Weights of a small GPT-style language model, trained from scratch on English Wikipedia.
Size: 15 layers, width 576, 9 heads of 64, MLP 2304 squared ReLU.
Training: a variant of Muon for these matrices, 1529M tokens, 11666 steps.
Each number is 128 + 24 x the weight over its row's rms, rounded and kept within 0 to 255. Layers, rows and columns count from 0. Numbers have three digits each. The size before them is the row's rms in percent of the matrix's.

# layer 6 attention value, 576x576, rms 0.0791, rows 386-462, columns 288-335
093:111166140162127181113102110135134146090073142123181110111147163126110154137149112145112123057098161141112106135112135136147130141137108081147153
087:112126097138105120133135155143144141118139130154123107132097104180122118125109082136121190161101151168115109156157143137102106116118111110123130
089:144111174123118132102121096100154140143133133101196143151141146134122137173117115149171146104123097146124149158158159126104186137094117173150119
100:119146132137097131121146127114130179100201105136161143147122139153139098124130069141158140113143117121158099138107128151155135129129166124124139
081:090164088110174129143178102105158111123132122076115136113115162138127129144184138113094116140132145118116130085150121111134118116084167135140115
094:139117090152112147131126098137139104110103083122136093123157153133095160133108142117145118090118139124081146169114143133142131122100156126164115
090:119139142153119078133133145151087132175125091124086094137148125101113152112127139135139107136097132134135138105140099135132175142133162137137141
085:104171121153100121163127134141131136139139103132138132160144153114092150064158127145123124130140114171095116112130131162145107100109111147113139
085:128176129079135117139126121116142151102153102129106157153109155103084077142143124114128133115145117118120156137128141160129129161097119126113157
094:142166086125142111125137144127099104119090110106145164166133088143129162137108139105105135096103158135134105149093109067141087092137129124114126
086:123165120110175122117135118121155141136127155168147101180094155130126113087117085153119122142155123112125147120157132057127122087127117134131126
097:178094115141105155164158113092112103088129148127104130064121120107142140111126127124132155143161116129120125115135139151162161127137135120113066
090:108146156154142132126115107143127096098124151125147144100109103142148103136112129147127162175163084156132071125095129115121157135141131082138204
089:148114078120118132113192127127141146132113120136100158168113170165120126108096145114125150108107126120085136149116121075155093143160147114104144
092:091134144090168115173108121153112102130118095127119142107128090115135150182155131148098157153147112168162164108128118110130160165134137120112155
090:138116148160136081120141124148126155140149093113135160065118105186127075121135117115129108149097154091129104118127109150113142082120103189122137
089:159134078159097123137136083140190140071146115140150158126121168096133099082120162106132135130162172113108113136097145161075110126144119123125146
088:136113100152160129107110138164158160175136158121097120156111051125113109139152129176085077166094118089104094125134113137169135124161087122149159
085:102160116137117123092149102110125119148115166138145113122125113102156127118153127125108103120142137088122102119079108108179117132131080161138115
083:157149135114079129121131090110161144137143132133094104115080140149107114156113121118128113149077112130087100161133158107132156128158141132125121
095:103093179106178104143078147115126070111125144144102133138130116158182088162121124075100155163156165115118079141113123148118098103150132107093138
091:079107149133127103128139122155121118156120148111177127134117144124133135128115131134098124138137144119194116138136105148174128108119092135098128
087:148096153109123127129085153173108103124170129122101141128122137128133169139138118081166142104136148103135169089157124120145153137134070137154106
092:118156121159124167053155163121086131124092120128117138144148174122142126089163103155139159085109142139121090150161099141178105138098100145107140
094:127142074116102121122128152114115126109142116135172119071133174114080084172130157098118137139128117099146082141182168097147109171143136129106157
085:116139137081144136125092113076136104107160121102122077112122105105164120144148103141090100148152111161122131103121142136116143129123145116144109
085:110135121141172156098068108118144118112135076117135128134156097145122114147177146159150125130152148143115137114152124129106142140105141142118082
092:179109102102141107150153116140169127125095124126131091133133114122111123094130096115109083157126128134177130139121092103114103113097129188112169
091:137125154097136162123126097140129151109104110106131133130126122145145147112090105139129078144114070149174116081095154112154082096156116126157131
085:116119158144150140152116116119142089170101083056122135150140150106130127125140163170160102152102157152136118119141136125140069129092079116126157
098:130127129101120146125158090081144126135124144106139115097125141117116131081175125140107167142132119165145137127116140129153122116171126128146142
088:138096085157074143151100166157152146125093144134127126136103099118145143115097150152136094108109134127079125115148154155127122134142147099122145
087:130122156154140169108126131131133143123085117127093105077143162154117146091127156084129126143108127128141094079165119109149098142134136161088161
088:095112123092106128092160109126146096117164160095137152146144165114152100138120105124098116145074160105179096127100113102134117102145113112095116
082:128128129141168137108138134144124123121110090114126207161131133110137143125131123129162140117130090136146152125168145146171146108107139131132145
089:127133098167149141115132131107129151145128104090115124128105151131116128093133143124158133089162087162140119149079153096144118111132108129170148
091:135135049102211122149132157130148137134104121149158158151106138162113143132135152140134101106155107132110094139127084127125161145130128116130130
087:130073134147100071092120140170121138105143114108140155092122130144138107139151141086147169144137094113143071142158116124142149081160178134091134
093:142092123162128136131099078150147147123147106168129135106160141125118162139153116112133078163105117155125127092136148169114165120154135163185079
094:125082116121104086130109088131157135094123062130083147131181134119132107099100144165122113168151080152136126118125122107132137151170124117113130
089:111120137171120090143150153115121105111132133127170155141153104082159145161124156108149150130119110171104154098126126126159152159122118109136156
079:118098141132117118113108155117138132111136174124144150125081146154134133123105130126105109122146132144166131117081160146104134147071157129155104
094:123141112189079131129119134114127132129101094145123081124144128139134138098125120134144113092136148169125166112098140119153120148159130137166147
094:159118101147153139177118137158156117130110117132132110117152170107147117127133133151110092132118128134086158108160157146129138155119110099133121
091:144100143119118182124145153128113134137133153134129105126120112145148116133115152122108137129139136119096138139129153121114128125135114177103143
092:106114122117118150156147144110106104123126119147122164154141129136136158151135171148136175063135102129156142110124163129139129183209131120124176
083:085145145139144131137137154135079160122111142111125127109152160140085131137113101098119128143128138141146065123127138111101089121116105146104142
086:097172100126148123158151134153113111112111120168124094128132122092093155121169099094141147125116187161141127136152096067154155128136149142141146
088:139106144147156111157101118127138165166136112151129088101116134164111118154098136132128130154133152137151134119143096167123152171157091160088155
090:118116114082111117136127081138148119125129128169151146164116144125087152102132144108105118140111094149125128128131151160118138137169105104141158
088:131141115151110105118125074136089125134161109120107136124109119133131122166130142142137096125140149108110145126117122090117138128161075138152134
082:134116143155136145095113137132141114120151099136148157110174148120127115099128151122130149116197112115151145110143116134124137143145137127127138
086:131120097105157126106141086116130141164147140095091108109138116119129125148125142109132097144138081146144101129123156155133180100147171136151068
087:099148118107114132151186120123145162141127151134130131129111108176104083107121124139151126050101128109093137091175120108095090078152108122143128
096:123194136139139148127102137160168154099113138151181145142145140131139134154134148151104088159115126141119114107106143135137142140148138120096112
083:152122085119126124126137126088115138129117149147087151115180140152098159074101154117136090125114140154129098116132106152133137111086108106127112
090:103131164138126122135098179168142121157133122113159150131113127148062152128127163155180154126123136132115147177165123150106163149085169096120120
086:145154113138134153101108128068150082087130137131149100109093151144111085140146142136148166117100154106102106125126173136107135107131160149138111
097:111108152083152098152124134174138078114112132137107117085138113126136108124101122107142142144122161145124113132140134146150127144123153146143108
088:097117083159191103146157132149132136143103137121097133116104178104149128127113105170153129121158161119157141123068129116152203147154115109153138
093:137083162137155095140107187134093143085102134082130123109112094102132126153165101141141176156133165127190154099139155141117125130117100133129102
087:102156152094094139124153121133121131179133154116048137140159107108106146129115161090121147125142135137162113103156144105107085162142133108073106
112:138127105085075114178100117147141171111097131149128127099102134103129146109165133146165109065114149153118138145116101127130121087124153085108127
110:112118119116118128133120107107129146147111120104135123171098162165138113084127134143109121108148097098216136174133104155111168095090163121154121
114:149132123114109113095139133121127144146123131128109045115094149075100151107078090147132119156160116108142160126138097127102110110172160167126115
109:126084154140136122100139126091146127078133105123089091135113092138148098078126180119128091139099112134163141159158105117143110138078138092129122
108:119158118103164202106103097171120073106123157106154146142121152114125145096105178151087127153139133128147111142174132123112171155153135116108153
110:138096144115102164126161098087114102102116124132140157101166101154151151105141110087112175136133128095097120138122120105177155120099087126117173
113:124146147094155105090140103103094163116121107142136141126095122143087115132105168152129131125130125140111135134122128114128150136103121122110106
111:127128139097124122136133143148134103150114152140137125146118139133111153112101123133093166141097127103115151135155130073136138133106109133135168
105:112124076137173116126148183093142091133176135113157128183118131157097112105112084169186092125121099132129080113167111158175131116125108124139125
104:128164132107138105121161095126133168143153132125146089087150095152114109117117166096133114122098143158116115103126177090153125107142153112114133
105:117119112150146149155143151153126138102126124129080110133146113142114164135102121141128125103131126145070101150095098096089122146173150102120129
108:111107139118120112129147116106162091104140099133155095115097114108121136142174095115135153119123157084114115070174162146181130114110076098064154
120:151121118151122133162142106131160163138108088161142204117156131142115133123140146102089150119114118117088133132158132117160172146096129151078117
105:177148127143120103113077162121103131103153105122130105105113129103120124135074130137152131149114138184076116110111140167109112160145146114122112
108:073138144143124122115121133128095130136122132143153082132101142144114159063161096142158093100164127125164146086116112162127136124149164113100085
# layer 6 attention output (transposed), 576x576, rms 0.0574, rows 386-462, columns 288-335
094:108096140139137183160133118141142161150130161111155135111136101134150117150081104106110086131177099098148133143193099140140106111100146143111153
089:139145140113195132127120071098114114175123095114122149128095154085155115118114162158111076087119122099107084148123059135126105128136165105137096
090:128158084123108129086124151156130142131129152136105117064149117162122145138120098113060119147136129134120128123108114124165090126177135115122134
094:123138146130150156147133105119117105118078170126110066147119149109112165150099164096120109146060115167109108106168170109129104102168069123127115
090:151126118155109131114116191121133149127127131140161139156115119107125098156128122132151140135139147117132114131141137120144104129135143108125111
093:124134132116138150157148109153125162123142125100124162117098095141148128121151128142123123137091082146144119066133156106070151142145092153106167
096:138123103134111113112147134128098115094154154115173164134108151155102102102130123144171113148110108141112136130132140141151124128117111147154131
092:145125108119133121111180097121132138136139105106125094145127126132160124131134155117148139110161115092140108095152080131120131130145109113136147
087:097132094158115110103093165172127126138110153126107125088091077153137167162068119129150159090095115076157133136151126129137116135142142141125127
093:154135144109106168107135083165152120120113128119138147176121170106104146112128126106138138136128108120124136129116125129115180143093115147127186
094:097133103138095124125168162129117096102185119158127137150170181115119134164136140149107141161089125104139173137135120133163159165129135118139139
098:095183056131150095119111145132115158114101131098135148126112185109100121125163125114140116161102091138112139112143115111114092138132141142119125
094:116129095102107135144121143120123126134149120140108122158173127142133135115124128089100114123111185100136138090115088110103131103139132162099082
093:084129109144132105109079166125127130149120129163130155131113124089138148114126106105138110144141147142181106121118112165166164110148136138137127
092:145085125127113094156092139138129127119119151124156076140119159119131112085124125116122133132101112099126141131116101138128129105111138149115136
094:131150118118142132096101102118116072154155142124124090079113104089172150131166125133119146100154100137117140162122132170140125129111138116161101
097:145143156103150128128120138125103150153126132145090117093153100147127131149118166137083120118135117154168088153150091088104149142099141116094112
088:147127137089120139153150144131090122088128126093148135132096094106095129142105140167114134127122099130171143105157116101093109182122095105137106
090:127119139124174139143153118169128134121154110122131142152136134106085137103143165142139155136102128174148114124130122142092163117137096077086141
088:144095098124133121154124132127103132130131079162131157106142136112132108110108141136082155140143111121145181108109128106149157109128118136130124
101:128102092160115197137158111092130158147111096153136139140159128161118135167112153118113099099115090147128129122147150136112142150109091103156090
092:147158146177118153160163129143117130149158108106132137114162104104094081112122119120115122080150115165103097113094154093117101080140142088147135
092:126146136145139139142163126113147111124129129137137102095151152137121123120116153154105148125135127171185111107134139112124098151131106123121152
094:109109123181129113143117110124167169176126124095151119128120090154128132139119149154151109168128151116142160123101100088152122139159161123144115
093:120156164143192087102121105138192125148146121116109107181117109093099132105140120094104144110097097102132149152116160120074135116130109149094149
089:152135148129141113103160143113146131147110123136134158098116156120114110152156155141114120137121128143135095148103144098137157092130089154105144
090:183080141108126105146171109149139145105136178118087142115126136126152128119062148119152169103163130138123115109096128151152137136138139139131148
092:128083119113143126135100118138103146140122148092155154103129123097163115126153133128156111125126122108122116117144123153152173142133117112128133
092:161180139153119111134151106141130138122080129114079131188151130133130117123147121135168117142098101118128166139145101153108118110085114119074098
090:160125077142126131087148110137113163128117120178119129123125133173114091125131179105125150149140119154106130164127135145122161138127163129119097
094:132100148164123144140152126118124171124118126111162144126114136128168136130107123128128103114125133151079136113150115148082154099114139141145144
094:131146152100140115141126156099154127143151097131122163122130149116118117122169098114141077140152128143149125138125106130157109122130104123139097
090:124127094113144109143118134142123117113146132144172168162099113112156114155121131128129148110163109171158133144109134139145115108140105102115143
092:151125110139115117170120173136113144167082104147165109154132099096074124107099153148148130136166115124088204115156152176136107127117201113147126
091:131150125181151109141138157091120145137164193099139100132108162096133107140140136075137098124143133111116108117132099162136143131132154149136088
096:120161116128116127136146129178144165116136151129132110131116105165157147135128127122143201168122157157161112141130140122127162135137138098096122
096:140119172141081137111085138137141113151110172166104113131136148124136157139104133132117167195148200119133154123094127135145123047136115138124140
092:139127180114153165095118102092152129092131158142131117110145162158133094133128102127111129131148119139155127147121165153166133154130123131129148
092:122138130113157100116171189120135135106144149113089131148155117130127139103125080129135105102122089146127122125103155103111103135072139146122132
094:106148161077128135103188143132094176160121130142138168137079117146128128163150118121135179103150135087146112132118131144135111100092158161172120
093:124147116097154128137168149123110153159144180130120112110104168143093121104136138161118127097126157145109125140122129095098117105148129174120111
086:142168107127104127117169121144142143132111133129170084115173100105135166106167122169104132126135114123104132145137116122155129103176145094123133
095:099140163108152119136097131127152132125170193162106124171114145123072138129117141141131120105111142094117134130134151136101131166143156107118132
100:150130111135102110102133158095107160125165144104107131117136091125126109119110119102118141136172100089167116136120122131096082181131158188102101
093:097141111175139125112065107152140130197105109087147106144165117118095177146165142122126111113151167140150112137086131122151179142138175121095160
095:107153157129140135076117149145147135184100130125150154135144138101096104111122144150154042137139142155112182153121108166141155092080136132158117
092:141153109164138112130112139151114128151122148156122104132133116106133112090153163126145148121117124096114082114126099133147148108119112138162099
089:128103136155119120096123124142116168135143137093128172142147136142136125113069154099122147099156098132147133148145099157092146127120121078120126
090:112107101152099156104129142139157104157127136090106174082163095159153163095134101106114150123096162086128088121145156110147089128103145120148099
096:129124170152123129128120176109142150132122095112050141113122143122166149112131146132124135112145150158128152109137149147112165089053137159127136
090:148120120135161139107120118071148126139147118123152117106134074112109112107172107151098102101131118176103156123143147148150111122139112141117159
087:121167125109124118130101096132168137146084118175140109115140122176123104157152132062090128098100111097106124157132148126159137134146147114125160
088:150122176117124153133147121125145079102159077120168131139130111104134113145140103124094132140122109137120153177112113138137098165175091142157184
092:162092156105099124120138137163146121133136109125109145135136190112146128113113126098127094139116131154156123121104158156149159156149146115117129
092:133106129076133129132120115116083108196142109123100100143155156129126132109119091133129100110170146097122112159156145129111072112117127152163137
092:142125115144147134154136123168157134102116139109163059109123097120116090156138135175129132150135148101123133107131150115123134155159161134142106
094:122136176137111118103164113144178153072117123160130085140160116102139174142169118141127080121112132158134167106133101089152138124174130170138148
090:089116116138123134168164160171134151115111150121145136153138107143168171162112102146071126117102140147172135137102099116153127157125145097110166
097:163121109161161145119158103115123147121137130151140127128133114137122104163109147118096150138154156159096135113109132118148092125158123139133142
090:121122135087107089145135131113119130104146139114134122125123104134144143129162146113137105159154165131126118155132154123135068094131161141109112
096:136155110131123126086164081124133120091138176090156184112136159113119112114115094128147120117112093116115115152116139073147136089134113121167140
093:151069119165103123124124152132124133129104135102157093148131155149123120127113144152133128150112106153096179129137106129145189135136099141141138
097:140120106130122084145110145184108144156079176162120110132104137124185123102136139128171185135142157077097131173115138091152096058137122141114143
094:144105131163084093131144138130138164131088148099140102130136172120106099122120127112123176119130126110128111107132093117142144146142101094157135
099:098115140129132146114103087160148117141112145140160132111076140139143165128095138106119172121112124131128119091174154192137072097096149172148126
097:166089139165142140121131135119161124109125134110078125124109135148158153139141089101105149111110123132124137105131133142111112121086090137098118
101:148106135157156126081161055135107092117130138144158120074107095159146140162137091112158150155117142105126158096120102123135140161133150114140139
097:103135158148111146115124134127118154106076079173146152133135143151165158088150134146114143139122112138157127130149163131152121118115124123091098
095:137132109131121140145072150113118157106107115136157128130096102133126071091136154150132174148107082101134134141120127146119105107108139099140099
099:099110058109121208150104145085151083123123088153105176153160126134137114154149109139144185127135124152162125155110140134120135127147093151141151
093:171151113124164115159135136097111143130127135160137176151115175123146125127094103076076133157131187113179130106114119130114169128148171142158126
098:143190164130115090200140164111158103135178125118103132110131163136133141121104134120084128077128088143141112098127125134147123132098111155092113
093:134114112096128157139135126140107153100067141113074141174140132131090091124095114129096101128120129112098114163073128114098106086093120155109156
097:134081090138138105142150132126152119159127102122136080102160137123109093111116111138131132133110145124126154110159145102128160179171114095123136
100:114117103199166102113144159103143123104123126109131107112152088140146145106189184150130133119139075076125161099127155106111128117150138118100128
095:165124083178115098147139095153129099113130132153105107158159131097174113120135106092119139147101129162123168112110162157151137141129129084125102
097:061129106151105124138072151157161166126159124149158140109096149121117110150114097145105098157107145141123117116150139140125141099118147146159093
# layer 6 attention query, 576x576, rms 0.0588, rows 448-511, columns 288-335
122:099129111112091106157129121118133116097117138078126102100120084123134149085131137111093131125150141135126191102159134117104129127151114114116101
098:136143129108132137125172149140143100125106165138132155166151154144123152136113128132127146121142157119165152106167134127104113158142068151112156
095:084128064137125123137124119118116141133121078129131103125117106117153149107131120109102115136134100122121147115136138172135135097141186089120104
099:149153115087119112111119128108132105122142121130121129175083106140133124113109130106126140115110152147163183085085117107152107134111120168122152
104:151150124075136091103121130112127145103097132137128118117078142139150121103089162137104119132105159133165159129110146140135095144150127163071149
105:129095149110122123095131124100134082127126133110138141134163152119127115110104137172130136110119144150086090139132128128143116133134109090116097
099:112126144114111155136134105138094071106164125096152137168124177100149140135156132123100112087143158142139101136131119105145157126150160146138132
119:097139125114154155178113144151094131109154125108170119157184124127125158125137148152123132159102159111148117145102134117107168077151101131156163
097:128101144124152161136161124131138132145083132161162091118129152140129164117065108160133130147101132094105149125101143134098109115136081117182102
099:158155146066141100130145118127127146087118139162127133118124090112089123140097158119122134105123095149168128091152141123148106192138126148116168
099:113147115112130130123143102156125120101137180113098103154127166113128121115143147118137146113052097152097148152116148108095153112088106126106145
099:091136128154130118171165121142153105164136107135110112138145167149140139062117116130112127133145148120123095153142120130114132130157149130142126
094:168135151171114138129108156124089098137143120091114143104094130086147111116178112107168134126149219121114090142099109128144143133138049135139175
094:148106108146109140104124142067150129152130091126135063089097115069099104132155137143135147133141091117087133106145146167124130088116113118127111
103:126128154140121097123120139141102104108130122098162089147137144146119143129137163144125131140171133110126126103110116137131139141127148153130114
101:145111144110148120154105142142115103109111125106111122127130176093136158189121160077134105127066163161093147127135104119116156194130136156143178
099:076133125155093128081129153113120132128108161101142125138123158136111105118116120129135141128081150104072115138121130101132131110109105152132123
104:139149148119154117105099102082098145138139115137078133155092119122099115146153128203133138124140161147118113124123127117169178108139120089133125
093:111102119141094165134158119137139130109109094115145126158126112092155152099175128122139166093171165135092123103123124138157101116139107139137117
094:115173123142159114115127117070099113145136138123129128126103160135193149157125133182139191120147110134152145149191098151166121141139152164123144
095:149121136152129147184145114120090135130156164093135137131146111148173131107169114169082088144141128130110151109116125123102138160163114134141163
099:146142109133137142134166078134164105152117187128157118096109121104113095157095075127110117172119110106121131131171142136146132151127122111147098
096:143152097125129101157131113137111092121105168108173137127106171154108129159131153099123146119153119112124165155095116107086132072129126133153112
096:128148139160192120094113096110126134117144100130149116137070153104168108123142126131097077154147105100144121126174112140107136130126158142118118
102:136122117141185129124121095119132123122131111084133151094135145174154100128112129174104138159184116162136135153163125116138148111145116124106109
096:154146159144128165139173094127174141161120109093086131119094169139178144153153139086172104123125097155177087116169117152103108154119136142137130
093:137135109149124096144104106126123156121127132117106126103129159125141138106130133151170134111153154114112162166082162121149091110120140177144142
092:066137075108149132130073100138131126121139121149103125131116125129126132080132099136106141091134132126111121133124142046149112123110108117112096
102:068087105128076149095117134142137107116118106125154130138103147130128086121098145106147156100149106100156154141101135126146122148112132123094137
093:121146167143112085143137156135131134123142137054164127151118133127114130161076064147130075115119129104113141085121112143119108162150111140095129
089:159107095168138121132152118123141145116125143159149149086119121138165110102118133151095111112173120152123144131144131094108140192117109094140099
100:107137193117088150141144181110130135111145159088102146079099152140133120112110112122152156093100148141150135199115126131136092144127131110155090
094:109122164160126185083081143078111091159124142112164138118133139122112090124136165085144163117140120133096133157132126129087104142131140127148133
099:130153108154110091128141142126114128107147083133152132095150137124109176138135105124152141111119149150166092121150131079107115123135119129155136
096:138155108118132109119110136124139117104132176108146183114114143158157142094154137154120119148110108139118109111125102142137148124129155155134142
106:142167130127135126104149158127161117126116117090150138115121147147104094174105147102135135152148170151162132123153099159120115123120145119178144
107:117152140129124089143123106102085175117170139096184113147112134116096080109116136158164116105113108099120125107117104097095153137173126086154149
102:143108108108128112123141122142113138130105111111141094110184137158135146082133123121151099162115119146166122122149153150168142103131125115134179
097:166148173081146154142066102172125127143137078162143151172145126133150158113153142127105169112114080092086117141136113099115111178097123138125085
095:156129109161070159115137180131159101089129153119155127113172087095158103110127106124099069116093101104099130124118137108135112134122121133107126
088:143120107092115144119098144123091108166103140141111142129120131086132101115143140178114132121120104104145112120160095160168112122113125133134097
099:128146101135122152133097102093150103143105122116147122115104137161168088107135142136151108148127177181116122127109086135157174093158122136098117
090:166115121125080125187108138099149159108154191125127137131125088143123097131135140115145145124080112128119171103147134098110136130180129117105156
101:131101155138167139099153185081168130161127082168134148110056105166160075129139112094144135153155093131143133110147149133120137160111131101142110
092:117138169142145139129111146124127123123141129144127114127138115141142160167140105162139108138130142131116171121144118122101074100077091137132095
095:091114183197105149111119150155134144104122071142120110112171112119081118111153141164082095141124106127158147136099135127108137153115144103161192
098:145139149152110151127106143177120106142161132126127117125108113128140120148141161094125145146117139138113137164114158127125122160095086129139130
099:121137092104099114168175122128130174095116166128146179107119143071142135113131140155125145126184127159128136118164143104103119138158131101103103
103:098135168109123106162117123119113127135141106111098105138139079100106120139083108105148098129081072121172169126128108138102126123126146069140163
097:097136094112155101150164134149139118128126126145109134115107117115139102129098149142117137082165133127136140090082113154151120127090124100135118
092:129130116158141109141094185102105117116141179173116130095154104092129162149109115137120084148073136138128142110125125117129126159143130180127138
094:103139115143153110128110103152114127151133101161137112117123135143133137125180116143096187106190126099123148119134170129088102146159143109135129
090:131153183151144140108121161111131164137111068149108089169112116114143107106130148134151122126158100107129128199138105103105143092130120123123110
103:142080128144128082128111154080156166127156155153116108129127116061125159106133128161122144129103076115130124148119115133158145138117130125143101
094:127117172138114154095170147091133118143127115125156111159152150135116133188127146118167134095149140100105131134131161112118079087127111140133106
096:101083130109143115149104134103119126126111095129126107080117120127109137115109150122140151110136149146110126164111134159132116106138096139137105
092:124128114080117127161119148115138141143142133116169063113189117105109116140141120115130147112128134106125103127114164166196158178110142157121168
103:123179142108165105151123136106118118150116124087127156120097147110127138110112154206150164127135137104160134136150073098116126106128190122108144
095:133113120128088112128127147148118137055128114101139117101123102112096148150115141114103169105145160096143108097125102101106143104110145157149158
104:128126141126163156112153122147097103104150154156156105150140106122121142118138130116139118165156133175147157123081095092149202130121104156152104
094:116150148113087104138158147182110097103082129124096131120160157106122104104126147117134131090153173165099110172171135129167113113170154126137132
092:111165147118120141125140164166142101110113163072131129125122128118179140143096146109157120152105154108099165147097120142108126178132123128116121
095:118108098117151074112109166147144096149111114126134137144111159144138135123152139112127109153135109131134128170125168136131144098136119159180120
099:160119105180143101117113122110108119168143112170135166165151130138089118152109160131169144119106116139143159116138129101173134136115138110124110
# layer 6 attention key, 576x576, rms 0.0584, rows 448-511, columns 288-335
092:124119115167116130133100119144114162099132126057111103115152127117095147146156122082133102096144152121099137125121144084141107080142143103152126
087:121116141120147098133163126121128136126143134082113112130106121124142153065140134118083122127149170134122139092141116140123128107146121089162085
085:151135170153112111117101100082152171139144128138103085116172100143140143094158137120090078127105139160138112178197141149142141103131146099098086
101:086123149111091114138157131124141145104135140134119135125096155173128148074140124163123166132170129105138128080153144130129142169155112158115119
089:148119072087088117143155166122126121148169151118170118101080130145138130096131138102150133126153107124145118035143098169139137169109152139144132
101:139112147157130114118123133171186158164150107122134150142186165107132113125120103122124113108130125149124120143125124111124101122150150111128126
093:114137143141105082137143133086184111153141105135157131125115164083135091132102063118145148105098138158146129159089131096133097164120143114106135
113:119146105189112117153148192122075105097157149109154111131120093173156141100135128170129144112137108128119108127133083096115137108118131129127157
114:121152093135131121130152118108081104114128120102138091126103085166113127107140162128104128122171127117134123126124094141128152112107141141131122
102:136097114115158115123108105112127135102153125093089153124149124113113112129133169133101127133082143135149125141170136105109106129158150097170115
092:160120122118123149127176141119115146126137151132151171085102147147121117123085144104146130140095078141159162142112112153166094131100146112085119
095:120103142104145131113139091131127156149116129158130156126094097117118108152146188145118135164103135129139125165133140158123081127136110138108127
094:105139106105116103128147111144097168108140122134143158153167138117109147181119143146120158128103124145109103125109129108129108143131123129119090
094:125151123141119112132108157174121160131104094156146152123136098187132142122157121163093091097111138119152121113149133104102117144149107156114130
096:071106130146141136138158136109077115132144152102136131093142154118144103106138105073129126100167155099144113132152122105147119089176165132100144
092:159154131142163141147130160144156142137118152159090122132122141123125101130123085160126122121154116109149079084115087139112115132132124083129133
092:122109107089133161132108113132111135140131118136139149119131141147115108092119119136116155145136100145135134127169143124160134117168120155100084
099:097094106128130176139086146173144160152141135138141151126135129112122114155076139091142091099157139131105141153161134152130104104145103133131110
092:166146068129149131127141109140075119082143137142107143109153115079117131159183147100098123104153133077118148079145144165113152141120133128155101
095:168083156151137148130154148129145106099102095159121173122119146128114120101114111148102110111110135148101099136130093092114085145113098159127169
092:141167137097099166108151106135170119128108139156107124132118112119153122128127149053092164093138130170117089118143134154143100120138172104155128
092:137130174081180144120154165106136144128110140191110112124153137138111148095133161135140140114133141147133150139144142154110151127093144125132149
088:159134149142127095116155100121109152124123116126111117110107120104130113130142145125141106133132118124141106148110133145150092095146136152109133
089:110146115119131144165141168141147150131166153134174114104122150171073135163101107173149100159143140122127128163124142124114158152112107124143120
095:094097079160140108115113133139119106100093122122110124124152124104125144117123147133093130139103172089090123130090074102142140128121109111134170
095:091134158146164094143104135137120135181121091163096126163101117109108145134153134112099112131090119172057093116103140145125119141133133106136126
100:115106177165126087136125116110119181149099101125130114113114124120153128126150135152103097141096131128128105121118102141109150114084093096135115
090:125117152094134127100145103104127112138146107107105152135167103128108095144118172141178167133146149186147137166118145105128111135154101122130121
095:137113122112095111128107099109089149131155104097094095175162144100097149098096120129098122162070146131078143146101192133159100076131109093140143
088:130103133102124131127143090136116149094134154129117125131129121107118105147157151137125116190099113088145144153129131129075152108125179148147152
095:122114106096079097130126106146118095143172127142124099096127133108169111174118181128119143156117124126136119104148067132094114114140149132097148
092:134141124135116109118111109149094116143115158116141144166144128162121105132089099112144135108132150109146098093095124111127132123146133115134082
094:135148132120126113139107159086142171127109105083133150146159134148145108120094150138164123157138110133126127148129078148111132127091109130120125
092:119102108116117148156129143169124118117101139106136131140112156131106109145165143167103157140187125128131139134119099124091160116141109121148132
098:117084131135118144179128126167110144113087130121165100125159127108088099141170115100102121123159103100122144170133099122107131122168132101174124
097:128104151116136145128084116098137136133123106160143131155119159162114131149125072136121119157114141159134147136143140136083092147159149147163135
095:126155081193157142099115104160114134149133109136104134126126103113151134139102109109095170160128132144123102131101135081126155112132127140129130
094:127095154134110100141088118139157154120130116113138132159107130110142118083128067113132164077138156132093073102141158161113097151127125135105102
096:103097095087133144163082115092126132093123149121112151124096101139120082104130119101118123118156139128142094123113145128108135159129156137174147
091:144109120123133123079134145121116136168156137136130134115122121096135117141120124159130126140109088122145109136161127136105151113122132112146123
092:119149121133127123132101101103113102102138124114133130105109153104147087129126147102139083116151116121127155151118146141147152124122099139123159
098:125107217094074120150119130102147146118138133113129164143148118126151138155114094147171097122125111123137131158106133151170132148134107084096102
087:161140138124128097106141133130123081140164130141125075124149123093139141148137140123167093117125154161108138149122116176078174109162127138109095
095:107146123139084092164083128116121113111173151131139138096165131070143120165159132142148136157155143130131138136171161157143092113158123172124110
091:155141151119139099144149142124139150140098111151165158116108152123076108072089141143123131121102144119115141144120139134136123167106137097144150
090:157124128101138121127119167092138123135142128099123143138136125159136080140105126142132144126154139159116110151146099117151135167138126142082127
090:083104171084143126130105143122123134151096149108120161088161100160128174144127145128126135154151163089148108136145098102115107140148138153135132
094:141135119138131104123125146103142126144111108116182099127120129111143116109150182073120106119125153149155109155116143084136077125129128144112103
096:143114105140076145112124132113118109151153086107154179138196140132160150125094126156146123134116129152129108113171165119113169107151133120153097
092:136068134129168187172145158139149117128097182097133105133114093097124100119118144125154118137156127112101095133173114132131116065103119122105163
093:109139149141139101091110188141125145126162114116128079134101157139153148129125141117139138132147130138142121122124135118168112093098115110093133
095:143142087125073144098155129129140096123149136122137097114092111107103108146130121136156124151158095134106117132172104120089116097120119170118140
091:105138110114093110162129131107111119103087130105126119100122089104116129103108107138097092125106107118138093142138124139147099097090084135136161
095:117136130097134142124137106086076113104106127139125118090122135085130121150146132140142146107127121146192130153157124127087164121164089147102193
096:092118160115126139105135140115109075134168083105141103136161126115127195122065097116134125110086103115158123152117167100126116104132124144110147
089:130151092157144115143133163111113144131120144151145139106141104133145150154132117106120164124105126102103135134152086134142096105151113090129149
091:144135097103135137156136095162099124122115130122108097122116165118109125097097128107128110106151093148136127107106089096105075118147103095110129
095:133122141129149117138139170142104136134100157172175113133138175109093103105159126125107102153125131141146116138147187137105165092173154157119146
091:131147146145159098132096142112135105112087157134163126133135145157154131153127112120144100163144147134116180143142123103151200127154092142134129
097:162104095104154134178126126163163132094136131124147165110107112154156089161128144112090116086102131103127113111145148145145143130169134102115144
096:141092122164137148144119133043122133119162108120109133122109141121172185090104164138165185175115102096139146162146120106131137138132119132136156
091:136077149135098179140129123080126174158112118146155120144105081145108140104121153146163127120067080096140120094130122122160158090089168123099127
090:157130137129089147132108141132135120168141121110132101119130141095153143142095117131140128149098110130114084163113142102110113108149107108119137
090:090160101138112150112128131128171090066112110098118104122117157129144132130108136148135149120132118111101134164122126117104118103138088127097111